Weights of a small transformer language model: local attention windows, paired heads.
Each number is 128 + 32 x the weight over the matrix's rms, rounded and kept within 0 to 255. Layers, rows and columns count from 0. Numbers have three digits each.

# layer 3 MLP down (transposed), 512x128, rms 0.174, rows 121-175, columns 0-127
151164028143085173108096076136153099112107098122113107112126163142121094097111153111119165164154144185140103107117165169102147079104094147110147194108100111152134143121128132144091112151185089129152113157094063155166142100138118116132118123128117099187053132094138166148126140164057150072135100200115126129138138131113112115105122147119164126169126216163182176083139129087168098069096
100102179103078135143170122128151109133116121138063155115116129134091130146132111095147174099144150114172128178156090138141112108143137081124064165079140116108101086108054102075099166116139174172130177210129161133143200085094087150194116136112183086153138123068149130145132072078156182089114104100046198129142136108127170169171131162070108184112093159158114076159109097166145161156142
130114116133121134114123118133122129109120117120129132134130119136123126122136142123122129130110129113105129138125128135125112138130126127132140145117124135134125144138126143138135130124128121126143124126124108113128140128117133109126127118142118141134115115137131148148144124151128128129134152122115136121132132119127123146117130128125134128117132145140112131144114116116137132133140
077078141142093140157166075163146133079142157167069152175174148097101112181136162183111128125159124116166148140100143127148135176151147140131044112176168139128117115193155089128072130168122071150129076126130139136133073060134147157115157092145154121222092110104111109135111157117082111098061103095170075141059105133151126201137105098135158132117136162137108099119165110077133133089152
106093141114098109141081122139110140053092158092088087157129180180133127125103098123128137113120154110120126106111144176157155087167161200145151117169113082116106109178179141138143101182099119112126080132105101140164133136153093111122155098108145129196145088115123048229126116107106146123165157176123111171181101100189141147125117131095148104059150154148138139090080169116163143092131
124133125129127124130127127127128134128118129119137132120136122120136127128121123123129124124127135133128129124120122129129133130130127135139124133138119123129135130131123137144142125121118124117127125137127127127129124121134113135131124135138128133137128125128133134132133131120121123126130121129120133138124126123130128126128138121121124138116132130145126118128138125123133128126123
100105142146133097113137157108147066125149119100139127191099144071098084043157090076161079060120140175160165118077104150198135152124155091203186111144146135132154137082121148129142161124134145098085109132145136138141116085114153113092104128112189070102130115150156148165128156097101141091166160101110135115108135146122145091147149119151149089129124127200149162167171183126142134040136
080124088111110126051104170179130167137136072092117106141111103088061183098169136092173187109154100120038144086123129178064128100148140181130175112117096108133094128168118127119120138108182140194102152159116122121118142164148185143135162139082173173118094093113142153206174094101144094124124158166227092146081118080087152060123179118165064104143143127143113105138154092112179173119084
176092128142232160102148142057101109114088130133113108135063138105123117098102206152143142140152166143087148127163159089078012074059161139159095192087145155106052094133085106068091155112172139139107206158176057144137123121134124131141078161077224071154066159127083252122136082166131168122191131124142186105106129129129165180189035108111063109153187103115203170064091117106174146093149
127141111076056084092082121237110082074156122149188156142028118120164105116187060136214177098118171112095114099179127139160110117106101162128155125188062142170108128086156102149156141103109086209143067141161077097160135087104133143132211137097167119142181058130162091157147101117135123059158138075121160080166122092064188078175096140231149123123106136148139163173161112162107139160131
118114151153064115141119189115104119131157142165170161122121166173095100162133169199115174094069134118131155152175074095170111117146092107177139098074133116087122105129170168068087063122083099080083106103128110175123199120157129111069122146056132110086169182081147107132200137112160140217121170201117147083143109031175099026176121190176106104069113146200126178213088087117192150121152
147182092155128131097137070098087109130124152105135167110068199107183206098074122128131176134127105074130098131166158100113052075162070134171132104131155122103139086114097091141107122141174132095160129193115112071121074111179199149113163090139105134166087124195140117155073126143130110141134144153151169099172226150145131132140143141072026137097184140074109090138074098121149107192184
120128126129126125130120130128130125125126133125124133133125121119118124125134120126135124131134143129134125123125135127133131124128135124127133126130120126128122134124139130124126137111117129131125126134136124125140127138132135130131133123134140135129125130135121127118119129126128128132128130126128126122124136126127133136128125126122128132121129131126125126129128124130127132126125
140169158097122128121083133122146159179119077121111127113138088145148160133089134080093158020101138068151099117126137165127102100171084103111134142107108118154199078109115142108157154086156127085181153149148145145125144109186098180128128119168128116139108174118134126081118144067124103115123108116151107133175136093158093106102102159149170154187131096132097108157138147152121191068163
086140155160175119120135089093171134149092084148086103133075169126067201072127151126118147152169110097132154175117096141171117106097096131137112063102071123150080101129116140133106140103135145179170148180127096144157159146097163141148167083128074121088113086113180177153165142150160112138068079155140106157135056149120135112149164098201137145094130079137103108160143178151079126065189
116166127133130177146104122175111070094198191157072053213143098131068126178199122157056173102099105106110123162078133128026183137135163191139151159187128165188122136098179132098101155125050165027088158152105103085117178120160163131052168118156153140224070163075138136189073134022099149116106084095173107139137000141181214175122112099077197162170132122087147099115054094180130132221125
146037129141140145165086145134168127115130113112151166131093175180178174132059117126108145083105120126223116093127045167112112109151097163129060081110226149145165124154110109132163121117145148117088116086091110109137176189166134076081138149118135097164152069132148146084143165088045098099109140180094144142041076168168173128104076147142099093139140138134116123113109159158135159081231
129080106121091111124141119101111103090134169161116167126161130150140178173125179143076076094144092115153134172137098183100198052136089163146126110108171091144158092129111146103119175115132179073122120121133137110075153147185182149172127094123097077094138106122140100129143188117150116142205096176086123128055131124078180176079108057139123167134161068075150126125139141111150168101091
088138135138090161088061108137119138191135130154136117115109090141181096104077135101153060139090121122122143090112157137167120132095127122115117111140156156126172173142145141122145181153159116178099160172157124152173146143154110124142155132141086118095115084119100212175099100112099148150118130142161128151177000089124137098149132142107088146096152105112133111117102131155077091130163
131116137065120091145140117105105113152047082100092186127113150166163072078204159201145137192073126130200152169173100152136075091106139158132158187090150099101108193162117150111143186057228134099133133144071179169153171222122102179098126193170188133167115179057080107140097178105119156153083140155131131194077153082114086032117029151085029073155152173146111067130119089135101082148130
142107108154130130137150142127120122145121150137131143121115218116096093199132150133105110092103114159111095173136156120120115075169122129083135166113099139134122130144082191128148109084177082181106121132135119134124157096089108131151118093125176122126094117139158159154169146161148111177114150101114143079133125136106126229093168111140099136154167052092121078100123125091120120167150
113129093120131161124104090125163057089125137128170172147101093092218165106142169138123176121148083144099129097132097147132175109118116105166181136158127103086167101092103128126132122179148171114126110105129112094109094165118110146205103047109160094133108138141141159092102131106110165089128108134064200150151111135137127139179171103157146072132135182137147105125145109127133151118125
106160140155155117158166143195114081131112120093107102106112042112115092073114136147122143141071159074131156174154038135095092171105162116099127152125181106119111138142069149163129159188144131144129091157141126103174152165124112088074168112107111095164141117152093127119116168119124089138233135100147170184135172111097112119083136142138125188145147142145103094100135113096155105126101
180157147139198076122120121108083113136100136101111117150105172155140113128119158130150094094113156087115121104138138131069078103076105121127131129101120118140159121166128165161121164098121128159138177123132150086172091161140138157093097107134107143134127195118127198157151169152151132090160116119155128116050057130142128107090104099074109096181143137167112192173133158112126115111135
112097172112156167130072169139128142159125152120105123145113130094091155108078097140151077129181108140140111117080093117079110162170094139187112085136089140164125147133099087156091107114151116111132114122165092111199146142132108133144137106132144117102166121141105177122131164107129169062115131113209133103111151133135149109108143166105158201132091085073113145138147107120111152152152
117127158144152103127144102069125132119130136119140124211100130128118114127124177125130146159136093147157145113173096149113109130118152173131125085163135132134148098169118150128051145111144118166153118122088154119141136146142119130117086073117072090080146203127121089098151075106156156158132112165172093095110152139131169147112116088116166077174184132129150135128143050092123115145085
126124128129126122126132130125130127131131135126131128126127129130128134131125126127128128128128131134128121133128131130127132126125130121129126127117130129128128126133127130131124133128129132119125133128124127124126123125129127131129131129128128129123128127127130126133125127132131124132123126131126125133126123129127127127133127127124128128122126131125134132129130130133126132132124
116129093106102144099156171106166082062147151149122130125102148046135139095132112102077173120128050163156115044115150112086164058126082158167162160160111056107132155139082111113106134173108090111156095091178093080183141137170102159242170175211179180180120135087112166133138111156142072163122129148138110112106150138080037149209133190067102072164103167095128119132141089179186166130117
124099164134109119159136127091185098117149146084096124176168150126079133089111179084015126081136160154111167154129064121058156143124220134098181126088173184103138233175070134083064146029220180134023118066226207097101137151162176106095119122201091153108164195208083102141138126158102167140110107201143115112035115073112101085155115082155161125189147109187205182092059037121119150040151
201138199106114147171099225126161121123184128043118085185065183076144075080174117119061130159149093147165150085203061119112073113144180037178135153114155098116134088122147136084205139080183142131127137107162084107116192115123151138169113169207152130167166152085138103115164064087149114099124172125127081082130054101071160057163103095089094126236179144190081118184157085109047127138051
133091108161059137180108098098150108081120148093156095129112161173158110150115146096111097164097114174127150142122121115108137061196113160138074180096104149136119200140117121131092128101067135190120070105174159154128177126141178048142138137138129131124157181144108097116090146129220162111086115148194105161135191099139104052085142116129078134142164067199093145137102155060167146167120
129143139173138167107076109113100115107110091138134131170141086116165153091166132128166074051132191147155127130098165089088027068115108127163068162151083144192104187178054104132176106121148072126126153140162101133048094121115157176134135172139124135120122169123128108200109103128107211092080118165178186144153069078181097162115121159162137122160140114170040160139110128143142090102156
143125140106161143075087152103094129183130155092112109160158135142118115162101083154180144218111153133172116132141064105154075106112155118193120114083115077106153072169122184112101173199112173116109148118127125113143107134120123126107178076064127132132093152160131113187130147126102142106143166180114148107123126150118139079169129093140135117155116104138152137100084077123142095107125
137090128099073112146116087120135158150103128125146087142136153171106073142127137107133124137194124082102156149129064163118178139107133093141150120162147109156151074095059172147145109127102160124112153122106125167117123122112175138183154107151115144088076098146133153093124136104149115087067108126131125177108126174141121169095149123172122141144128114103162145101149144107126173111106
169147106150095171095130166090123118210146136111143111080142102137159136119144130164089133116108153082062132113109154122054108122169152177110135103100137100123168123127143073135150158134109123109158091143160121099202076138122152100140128104138158118167137084139122112127081099105106135152113116103136148117073091167127193136120133126138091121152137194110135178154131163086158133099136
108154173137114121096155157128091116124060141125160059127115172148063147169164129116119071115091179061160141163094094166123149097180170083114125076141079168117161182095109116082149073155077153163153102061134114191151061173123134152059173112129124149138133131129161148127095160144180163144164158152119130118099057127145092186123178115129159088198125147097145146149167185089092162124122
132151137142112121114113124129120123155110143103108165190136161140171096150155127123158141099140143069072142127130109214104144121130145123085126141083135107127163172134166108134145136104100152099138166148119112120061141106102162132113105130091120136080144116113140161118175106140147128138111077119156084104150152133121139154181077105121044125121108151179148137123118148153147111147131
155110054100116147091110142126133096094142122211152120136145114121173147113141147165186084149157086093103141096115106113140147119140081131144121104114149119070124109139153121089126184150133143111190114118144155142148099115116097100105124084125118166125174099104072095117138198142171158148132139164158119108104157146092130115149151118094115138102150095142161200163115098088134092128116
109178149151097188119180128041190054145116137078199139139097132061097133118068143115083134100081109204160143139109187164137102104106150069128164138150171121113114178206155159096154104135126095145110162150152063137144102188180156094101175148167166189121085117166163173086106138094154060097139174136087181095067100134126063104135073144145086155073128115101118178148111099062122126124158
120172142155071140153178055102135198111056115168135056130079141201235110063087255111063087107110125153150095187139160065160121054129120096107154151135110068073104197170150118112124153144155168087150175094071094163094125072173087105152132133077132171137084143178113122101099101105131178163133200173165179092112081176115182104098105125130146166104161115150136114140058128116144126097169
134130134128137132120139134139121119133133137122130128130119117120125121142138119113128118125132137141124130123127133117137134131120131127127122140132136128121127131139137134130131123135128124126128130134123127130128123133118131132117128131126131113122125133119134123126129119114126126131123128129139120130131130130132134133133123122135120125131131128123129119123130135120127128129133
167110077098087101194194186137040126167153201117154203134125078255145124054090135136140140085140154144069106167137152155160098128061210089127153100143082075141203200092130140187200159114134198057168013144086106101155130068161127146139166053078086180158128083154132169188118102075149177138145110158058164163176066021123116108035059184115129162058183133171100053109115146080170136164112
063132122186143131114173132122133092172150157124122135134093052137111114154134132079131114082110166116139160092092133115110145114138089101092097161115119166083101141120038133133126153128104118137144125107116130100150138101118106129132113163142168152171106156148167123086136154140202155137114084136116128139165139159093177139126105134106074119192104100131114187107095110136169140107124
126132131137124129122127131123131125125133137131137126123137128123122125134134122134127113128131128124135125139118131126134120126126129128125133130130132125134137122120135134121122126125131124125132125130128128127132127140123125131120127122136124129136122133126132118126126135127130128129134127128140128124126127126129121129128118123129121121124128130123130132128130122127130134125134
086144139130177138120168121158174144158197077093126130151140131141119164165110088133145102141106124082163149102112125197120126120123116093071129158074085143065139148146118168144102139141126136143088124100096100111153054152081130123108130133109164138165057108140131188121125173117144147181124091111154134118099117122130135129132183177073134121121140088155128103087118125172137133149089
131138128129134122122126132128127142125127140121130130123126122132134124133137128121118123136126130124132130132125129122122138115123122126131130134124124132128126135123133131126130125135128120134133126132131127117123132122132136128127130121126122124135127133128125130115125130125134128120140131121117129126125130127124128130128129125127123125136128127126128134130119130123136136133133
108090104106147154148114126112116178146163136122174166104100128158095141110120165081078118084147140131118157141087121112119175107134104123100117137171137118105093129127083193172117158160127143134121147077086114142138116123161095127084145154167140128135130108110183141105130121130098152165123118122149113145126115137114137154082145131133125141102120135103160110122126117089100107118100
059108066121132169144103159155104176110123178089110138131107147100147125127137103148129136142136109082152111171142161154108129190103089141121147099094073159131165137122139162114089127152158080152082115121093122107165140130149116118118127116163123192155118126129090123134115105123127094168188210198119075124157133096114145142127137110076147197071139087098074095130144118178158144097136
140141090155152124085130112108119139112111139131209166107108151158128092087133096087142173117119147076075066110119170116171101102143151096127159125177086110122172150138127142154149163128024180120166168152102139160063079096173169121178126143096140218128112109111100122059138182094111163060129194077126137098110151125144100105132122151165079179126098130158142104168057076199100154091174
125129130130134122119129135129126131118130131132126132131120127133134127130135131129129128126135129122129134130126130129113127127137126119129124132124127128133131130128126135129129130126130129117133131125120132130122129134122118126125126125124126131126124122128120132131131123124124131127129138128126132128135128131135131125129125130128121124131122128125127125131135123132126124127139
106200115144108133072128194146153102118122143140141112087100144129111107130106108165114169113120131172096157167122097146110104125127141124129105114115124104133149164097131118136093120137110117096134111162142067133159167092116159099134136168142114121145097132106156174131156130104120149141114112142105166136122132123145144145126138130094107139131145123130150126140103114138133101123135
141111145102121116129078111107166100120128086178190126131124084113138146108102124104133170156145145106045159149132111137132172129102146133148103092107130190152103142133155114106112161058138137121170080094127111101152127129065157115161140134170169097137107167132130143102171169136076158149185162128154081140195193173076023169121081105061119116136123058160175146147126139085186136171079
101110086126109190133130056120190100148062119109157140130125055148158167139127118124123145111098076100081124120101194122117162113117157118106097164144140124128179144163145167158000116096122138140130239108129089147038171134090136140135114184117094156137099154159105124086090100160097144138136170121092163116130162196157110126158110136142148157168123157103152133171140066121091114088168
118130131124168146160159148118140146096094124106082177089112172151141092158144160112093121054057106097159108088166153149144176073173137173136119153138117097077139170140099133108175148097122158093148123155070110091093127171145141092140128135159177113143113164095053174114089156096114146166118126153177087144074200106097113103143119114150089135148115134135097146181104125140086127135157
145096053139094179133118168127147109102101119171142204095147121124088145076149134186125096138145111111097129183094128115108145167170079095156167160136132152123117128103129144083184125147134139138100107160095095142113120182103099177094176104059100124139130105137150125144124078073146135110112148193132123170153139101082182182093196133162150139110028145148125130171132131119112090086155
# layer 3 MLP up, 512x128, rms 0.134, rows 122-175, columns 0-127
095110172129095131181114072184125062167129073184092136061181096083125120079134126093174120120116125149129113136190124112157119165186159131131114148132089126138121071127134148130144092169155143114157163155083111116078187144123120145152137062102132159135152133082150152091146094125133139133101134062161140137177106145151117134171139089172142108110119172103142119152140180135085112141122
168056095152148131085112093146127169103135152153110089111142095126093180134093114076096145135125122123106113108143104079109078199118110156187152158158129132070123165156117129145145114157128150107103112161144166176103168134087141124140135186177112143161191111127164073092200183143105156108120085148152147195122111164112137120051157130081184157073130134072089132097140165123114137118140
183083118141199100092075162090161109147114159109174124166082158139146116091110144076126110147186175161082125085132069113079108107097093105102100116138162105131119118089096139109097133126094164131121173119135137165165144160122113140193142162073128134091120116111190124144174125098119118155135164140125116126141143161077140179122071108088098118166114154125143104148094098132108088118136
176139116111134119137192129155160054146129085136148153092120162096103118067173151108100128107114142201163122139183123103167038156147101118084100194158149079166147130086133140087144142103168128094089133106050113153122118125124120175162103125142093129141082159123134140130150161131121102122095136181163139106105174127127114109178136144149194084123128175111155148123081167133082098126144
145092170122150064132091102133109165053168100127166129099112100127198145131117135156160120152154109105110128149119171077102081179118096120094157111167125111173173088135113076145149103113093109084146103143134119155103145136122097084135070085125089172143141117152099140113095105133125119143134109125173149148098113096090067113134177101118156047098133155084140144182127103156128072127144
177143118133162097171142124159113075198165116165164111106105124178119127128122124141150067194189136092127122190100107154102085144124114130065128074148096114127127142141136091136123054158125148130101139132143159100149124092170172116149127157114138112186096173074178157122165110109170106116155149163068143167079168130115069111132175153120115099095101115128146128161142165094083152117094
179162137129157132155092100074128126090167166172146102063139098081081103147143163138175090099100075153166100125113145153098122131099172120144199124137143088108078178174120106143062054128168136123132094124083068145146193129110194121123148095123119148173112113193185134114140123148170093143075093042139125131059039118139102160105145160098150162142130137183123142083176151128210104124121
128142104150112092143131116165109138140158057117145135093120119158194141142134171169165132154119125145146117132146159104122077176084123181165087133154107140111122110094148155101094133148142112114115119086145117111102117139128132158085150065160113142208160211167155116121109112154131081070121139175087115146103105160143105138156097142109128102154129076109153100147081166112111143169134
126125133092234169125095171140098152042181161084154091133193142132132161107135124082205122131215117072163124099095054186162094122215160080114099140127174117047112151149147096126115080167093033121150102169115130118059112159175142103172137113093114135155134096131112093131133200087114135138142112146176143163112150094106124097134136096095135129125151109184120163117172119085135106073221
158124155171176157162167145086086149084119133104153097173155114073126089095125087142158113165110099102122141151171103103198089110160139196167134091101146088099104147116096109148115141106120159160135126185118127106140121162164129082155064089094042097111158143166152116093166183109120124080124135150144164118129068141171135144145138137047136146130111110110114141121101148208089114101113
140124115118067099068135041092130093133124235093081099097148153064126182137086095127143165175095148127093128093151131128082129116135090139142172157136138111136102160164109069143093082161170108123129120087098128099169105116131100107114131115106112177177179088154085192113151130109073126099116141101147130148121138130098094133111177172135116185116151106099152167143123098098094131064125
175091134103101060104107107185127113135101128183115108065153079126076116182100163123104111178114121057123109174104130130142110195169083043159140144186112142095142111096156159153109144158090152112146135082083103159079054053082119107105198066121105146126142105133085043118139164126179107164118040103170092135012101024113134075104104124155147113103164159113119065179079123174114112134126
129106144151128100072161109125107098145068145135113127138125109151145128148139092157089149136096127152164108100100068079102129109092146093180139120143121101165106193082116082196143112117114152095101114119132102122114145145178136153101125130132164114142153211140164103140112124148127144200169158143093113136108074109119073137157133155103104086153063138156073177146153097124130111102134
084138087145125155108149126138086208096126086172139029170169131070133136107099110171123137139107157174106180156113157078098157154100144199141131148098208109068146111097130088148161076176095163125130134143166180124149141195141137107108115125126139082114130077103153099179099141069121110097154135128060127136051102104106131159158080131164131126101161152123169120135135134205079115164091
101110118065097109178134090123080139126145134159112093101166190139105112169104134181114091158146090050155100118059140134113146158064135139058148134109088102096134158145120154120139144191144139125142126141092070173161129101106137165176149119085119121144123112146120144095114143065165124109113139153182152129084168125087100115126181119123102156115132160120182122139185164138152118198127
089144108124135161081125126218063095152126108114148200112111119118096145135124129088099152131104109075134159145119142107157117125107142118149147104153206183123106174076164129195126132097126150176152079119069131156163146108081125134106116113090157123169205102092096133042158095102122085133126143137129127139120141153135118142119124177117096126132168143182180085118145183119103138162111
139103110121142136158159138142132143137166125126112133163183109139128142054114109126178126095082134138120134145120086093181108161165176140172122134120073053046166100125148099167055102142087119162113159167084092178125147112112030137112132159142168126089090114119149146162109135132163105097070139094127128130182073176146100148179152084123177043135160122088107116122079112160142116154176
180067157140107113142144154144175157138162156159140128147126175111123174109127120187156102156137138083120185095179123158116104167092099146080099087066114110187113156147136141172123126139118129113119099073121130126106113133134112140134160139106090122121140127090124097130115134120113191163119143149121116119143153146127067137149152152152096145139147111074156101171088160105144095128142
149083092162188202144196128105121127141181163119096130145071112146108126118170145165111101139100138159131074152090114125184139172188071086191062108102084122158159180127100109158160137115130093110149142107110126128175066184178102098166138102087069119198134075161213179121100147167125110097143120068167128200114186175152109065149114140100133125148137105084139119121126157126170146111118
104151151101092088141151133124113095169080116114178090113161126083113140126138152158137136101139094116092130136188190083119131162152162121123112188148161126163103144148089143085161119135144094130155161099078152154122191164142150148115099126193065126137164047154141096100081111131112122111197110146102101111089143144130142094134185132125148098113166149087114159141165082153165094118105
138169204122174111127079147153147122153167100098161133091166067122140121137138098111154123149117186116134143126124113095186098117177082111189151125140119135137129094152143150121045116075101118128125152101054099126113131113160117109104097167123124165094116148077105206109165144074131088087112163139057128173123131114150069108113170138137112127086128098168145136146110151150125107135125
106111143114193077149123148058122093181131110082162130098115177091205146126118078101143129131116150182117095109125132133171113149107133145096049134137081165150091112067181084121108102107085130190130137132133145125153150121107138144095095157152141138042089180146106089146112157106143084145121153137125152135102141177174133113101167144117184132096164091114153155156107111084122147178149
115127132100148138089110143115102169127103175113120134120149141113126185116141122105079133115096123213123127129089101108141115146105181082090052168126108159162133094099110076158171094146151074104131112067110224112146162106123095143137130121116178152152154153172173139071109142127151108172092150124114157145127144116126107094129162158129140107060175105114164115138087105164141143122141
129154136059110141150137125204122163083231098103078085082087116124060113141121122198146094155155156124122157123132117102082093117079119021148135139153096100142166155140159108109064084128079116140060185125102146130148151111171129148130194154139104128083101160130165163137118171069128081153128071166109173097098197160094013160103129093095127170178134140172150135110121132148101050177080
089162131179115065100171055129170110118176157163110155138147172106121098163110192096095143172141086154135098142106144102106131100095158138134142113128135144139125088177153092123183089137110113098159114087131161091160118137135056126124154099157115159108122103121102149094133153146137123104100118126120078141104112130126174110116203127157145198135157078117153141159206125106153096108092
134058167136108097124133064113117153178133082192068137180152122165126142203125145117128101128119126125126109070114122093169118167070111128213117117190120129117079153118042123185147088140168131109088175103129119182127103088104136166154163148165114155102120138094118069128101136103118070117078103127133125179122077123062141097156098118130117104083127165123119105130121140120133099152047
172097186151091062187070160138147128170119094158106130162137163121137130099128103121116108136178121137117107151090140089125096136161138121122130096107143108137122119143066163135115137111147084143117160130150122140080145138116109150119104149088085141096110136117076091153142091122142141147102136148150082115173111097074193141097092141123133089168159107099113125181132125151146100127135
152113149143164077090094125072133117121226151198144165196157157112114127114125097124108121126064098078205081117089121094140085130063131170167122142102182117135113158072099106132178171126118136171093091180161085106093099132090147108121098154110117118109138110149086162113072185167126130164093095117102101182100153174126116115197133143137134176215126100131129111148096104136123107149095
184164117035142114127119165130097129119198129177089104125139165068122131134101102055110112117110144053192187146123104159225120145135147161130144095031183099117146140078133105159085140065196113136065102093128113132077125140161074145130189142203149102123129149122159146085082156145086069116129138101128187203196132153081136081108054131144178121118144098128092066119114183095108097045134
087208163146115083164100115168115123139185148083092095123189123086186109109094123204180113116154135107124139120148125091128148128081074117137143149112142124133136156145114114137115099134193096147108200135087135130153133118145071160172090117161143079151142058095033138159149176109167124178093144124123121111112112203124124141125148080163164159125161065107161166090099114155092084098149
144164171108114099185137117162147176110135161146087081126118169163160136133138125073102127156178091133091149095093097083124109170128126181156093139106084134119130136113103165125169115170154127109116164137088180090138135100128022119214110123154140108153113117119163115085132114147165136169123136085086100123157164154130135140074106162141106135113094110069199135137097140075152138201132
135151101120189161092151109140101119105121152110114167094183139044159144096111143109106100117135084175145097073109124134097118147092172128136117202138126219147085156051126120046113109171113168116142103071153151157195167089146110143114098165079102132145120108164126180064114124165138115064131073138096157159097093121105077157134119124100152150134118124128128137151199172128122159096115
154103129162103112093097152136110085107126132116139175036161186110105083115145125144106110125140181167178129089143161147110160139197092141188088157165060117113129165155146143150095115121172137113072158099090111124114189129155122204074151130171149135121133135093121114127139120185109149117065120147150200053123099173142080166134139118149119147079086113107077129113084146098092129105156
160105185115186073133060112202129111133137151111136116115128155097148109111096136096176138127141112172133119122124155107099127127126122146123081132175111112157138127143106153141147123128152102102126089115155114165095086109138130140092114087096166179141113141154145126137177173134120094237084202121137150102142092178138133083146070102136139082139138118165053122111098065090156128126084
090083089139129126126155145134111171102131109162095083127102196104134114151118107188095091120153166114139196117087099124121106122062137107082114150094167132093148178139198103088135104127144111144206134086136181133098160105123087155093155096109117128147154093138059155109148162084151079133162141140140121097152111145129144130160181114200147140153112171088093140149124102143108111104098
153093164128152097117153130092154114168140148128095126193086122105108113106181114146115148093154093141084135093144138110119117139070058127113104079158135104140117095144154146173157102162129160163126197131122089137122140112131134170162138150104110136147184096066126110139153074083124090138104094154109123134141140144160119139120109119161154091098147102108095082166077131116128130117121
126133205154148187196133068113157130180137096102088061133134068145135088098120092111171115110139148171154152136112160076134109078146133155211122148171151092145128106157112122155050119080126130160094123137155142164159107138135111140149154119085154103123117130106160147125165133147127134121122072111112160163152080167197121136087125117143125138114085159140119134083150170146166093137084
119110102131125089148090103126092124130100095111109151109114099107103090177158183080113117144176142168109127146090108133136169081140145161160125104142167113118139127113127077140183118187119165105104167103134096135129152156090077110134100193086085138087098140107110086108126124116061174173169106122116105114103159059134130112097112109115120130178108144130157099143150128082153088138098
102086084185158132074080149121120114107177106101080129148122149068088119161098118153169192131174183105117160145123211144091102144129115101163122161150120206075107105124135135186108124085106084103109149132170184188159132137109136172115077150154124159152137112092120110091092135155088116123199150186156121118071165088148111130136113107094076102163142157112075146190175103084086137084084
144086210138124136140141131141099156189102064163168117151179114156145122143090149108150113137090097123130075124096191127139117144174124143243144138102150207098116165128137083206105103164111158143115176161098134134167095102144100102128152111162128109113117092069101120144135137124135127127157089087118090109147053115160117130119107164102143158110139105125166141134134142143140082140139
112137066092155112145141068103111138117177128192123123186097086139098106125083190147086061132158128143210130111074094102165130128116175092111097134137154113060103188077179130090187135139137074150214116111196128133132099147128157123126128109106112111150148122118196151116098134129136146099080088151121192130119142126128161161111158178116141140120115131081100099111196166123090144134141
122100173109122109188087161152146056131149087143116175139132119136173064079096148099156107147110122126134105094124129139084124109155127075116127125141110185157131114082108161154088114176118127148131133129098111135166146158117143092144095151191129118057106149146109140118156164123177095144113112122163117161135171084108119184120116111121120137085143073120120139141147137128137116116107
139085147116109143164165102103147181232137161125141111131163188159057128152135153109165108194153170186136076146145117086151140145192142142155150102146108210189112112068098132109116128097167130109145209186155133216171138154137081187133102077130138173149130124129146119139163152138142133146161135152145134171152045122180107109098164111173168084054118137138168112115174160147154108103069
138139153183094145118151148080117088126129122094182124142163118085116139119175219100168076123157170176133091178103065081123109145123088094106108064142184155081106137112092087124145117111084184153123078138124114148090128161125116124136082181130131105130096150131086110123167156149106109102123171152166104156118087104107212192113168155127138185137099107183144180092172113179128107107130
164122119112202118087052050117139166115095152167098178125171181182115112101123143129091130158172184088116122185118113140139157156118137147145112048189063141171098155133172099122161179166098137129119228178140171126115114117086128100161142078125143154174162138148094170105147138110116100195096165193107133139116044129156114085115135145159208020123146134065147086130180190182101127140146
104126179083123146098110141156151096162111173114179105184085158125163158110135101152158153105148159096114115123146157101100141188119121112152070149170107129100089113113088130058120090131087129132150124109123200124109115119164086153151092138133065110099095150129094157136150176121123162106155176113155097166108126148158052177145079109144078097163113114111090111144084184168103034113121
179151126103116134093161119067065140159097106145131129145183139128104127114115114076139157093108104160127161130126096163118135125110173154097107166112201155149085167082139122128113120131113155178109104093128114120161139149121113124125152147079124120108081144126142104126125127113162110098138086105209121122131128138102090164132098127134137097175097132178161148105172136143170088143098
108130124076082113226224119124123127160193134145123152061149138130088150070132147083115098083139100087148113144129141091158107199122121065144114128118076138142118150018152104134176114196099046099179137098131111138098138144114119064126173105174081109182104149170118171094128095106188097160153161107127156111129176108105121133136148134144174092124100144138157120146084187073150138114135
200048160190167114181157151135138184110117165174141096158118147157108090162126177155131023201109129156122186070099045084167134180190083144101099149116151153143107082097174083034112170126073101115157206118122103192096173187121117103112121110140098142152115073074129078153140161246130080098184111149144117231136117106185165156083127117110135199131088158100133145125116135158122115153085
120091131086144040103066092079054110131122134130154116138148096083107118139125145119098180213115117152216151177073134156092106157098057119156169003170120129076072155131128130161153120105064147146131082147133140138128094106152099125172129096081074188188093074102086000127145130098178089105178098152134065122100107085105096170096130150158136215122064118035180087130102159165147133110107
188147164150116141112163101160081138130117150085073050119150108113154056089115112097144152149104134193117149171100150089143096131173140110160044061132179118130086093153135130127070156103064213115162207148145113111099131157109134160167144104122120150138098137147086155166128133090176119134176086151107091141136112111172162096092115115172122125152148157173146131154149078131111068187065
131116092093184102132144148148083180209162134095099115173116178121067157170126113178101090134145156152107157164146185108122101120167149169116126114151135135122120142129167162115146137182107099171166100138155136103147122138125141140144128140129185104135122121128146158126088121124156099169101157134147193100078137112171104036106131143096144080145093090090168161108091121082088161169082
126103114060138168120203069062172177148129212114091062085137132118078149072158055195167147151141126083119103171095087154131115174091108133154131164137148138125137146111115106149121127160083144112102119097136174140128162126119100127153135172135113163140172117135162157107119173164121154117098126181083136110123085135120142111096127154064130102120176153109142166103132062166168106093128
168107198112085107158161126137099103081013058103048114134141108061172143168070075163167115156132160120144136182092118160113050178078154105144035130096159112099092113169161198144117166107139132240106114101086154174114100123154126148165137089138110060102123109173085124090160158097160122169067190121205119115092093168112100126130197210110195158178122136107079174146162123172073113196100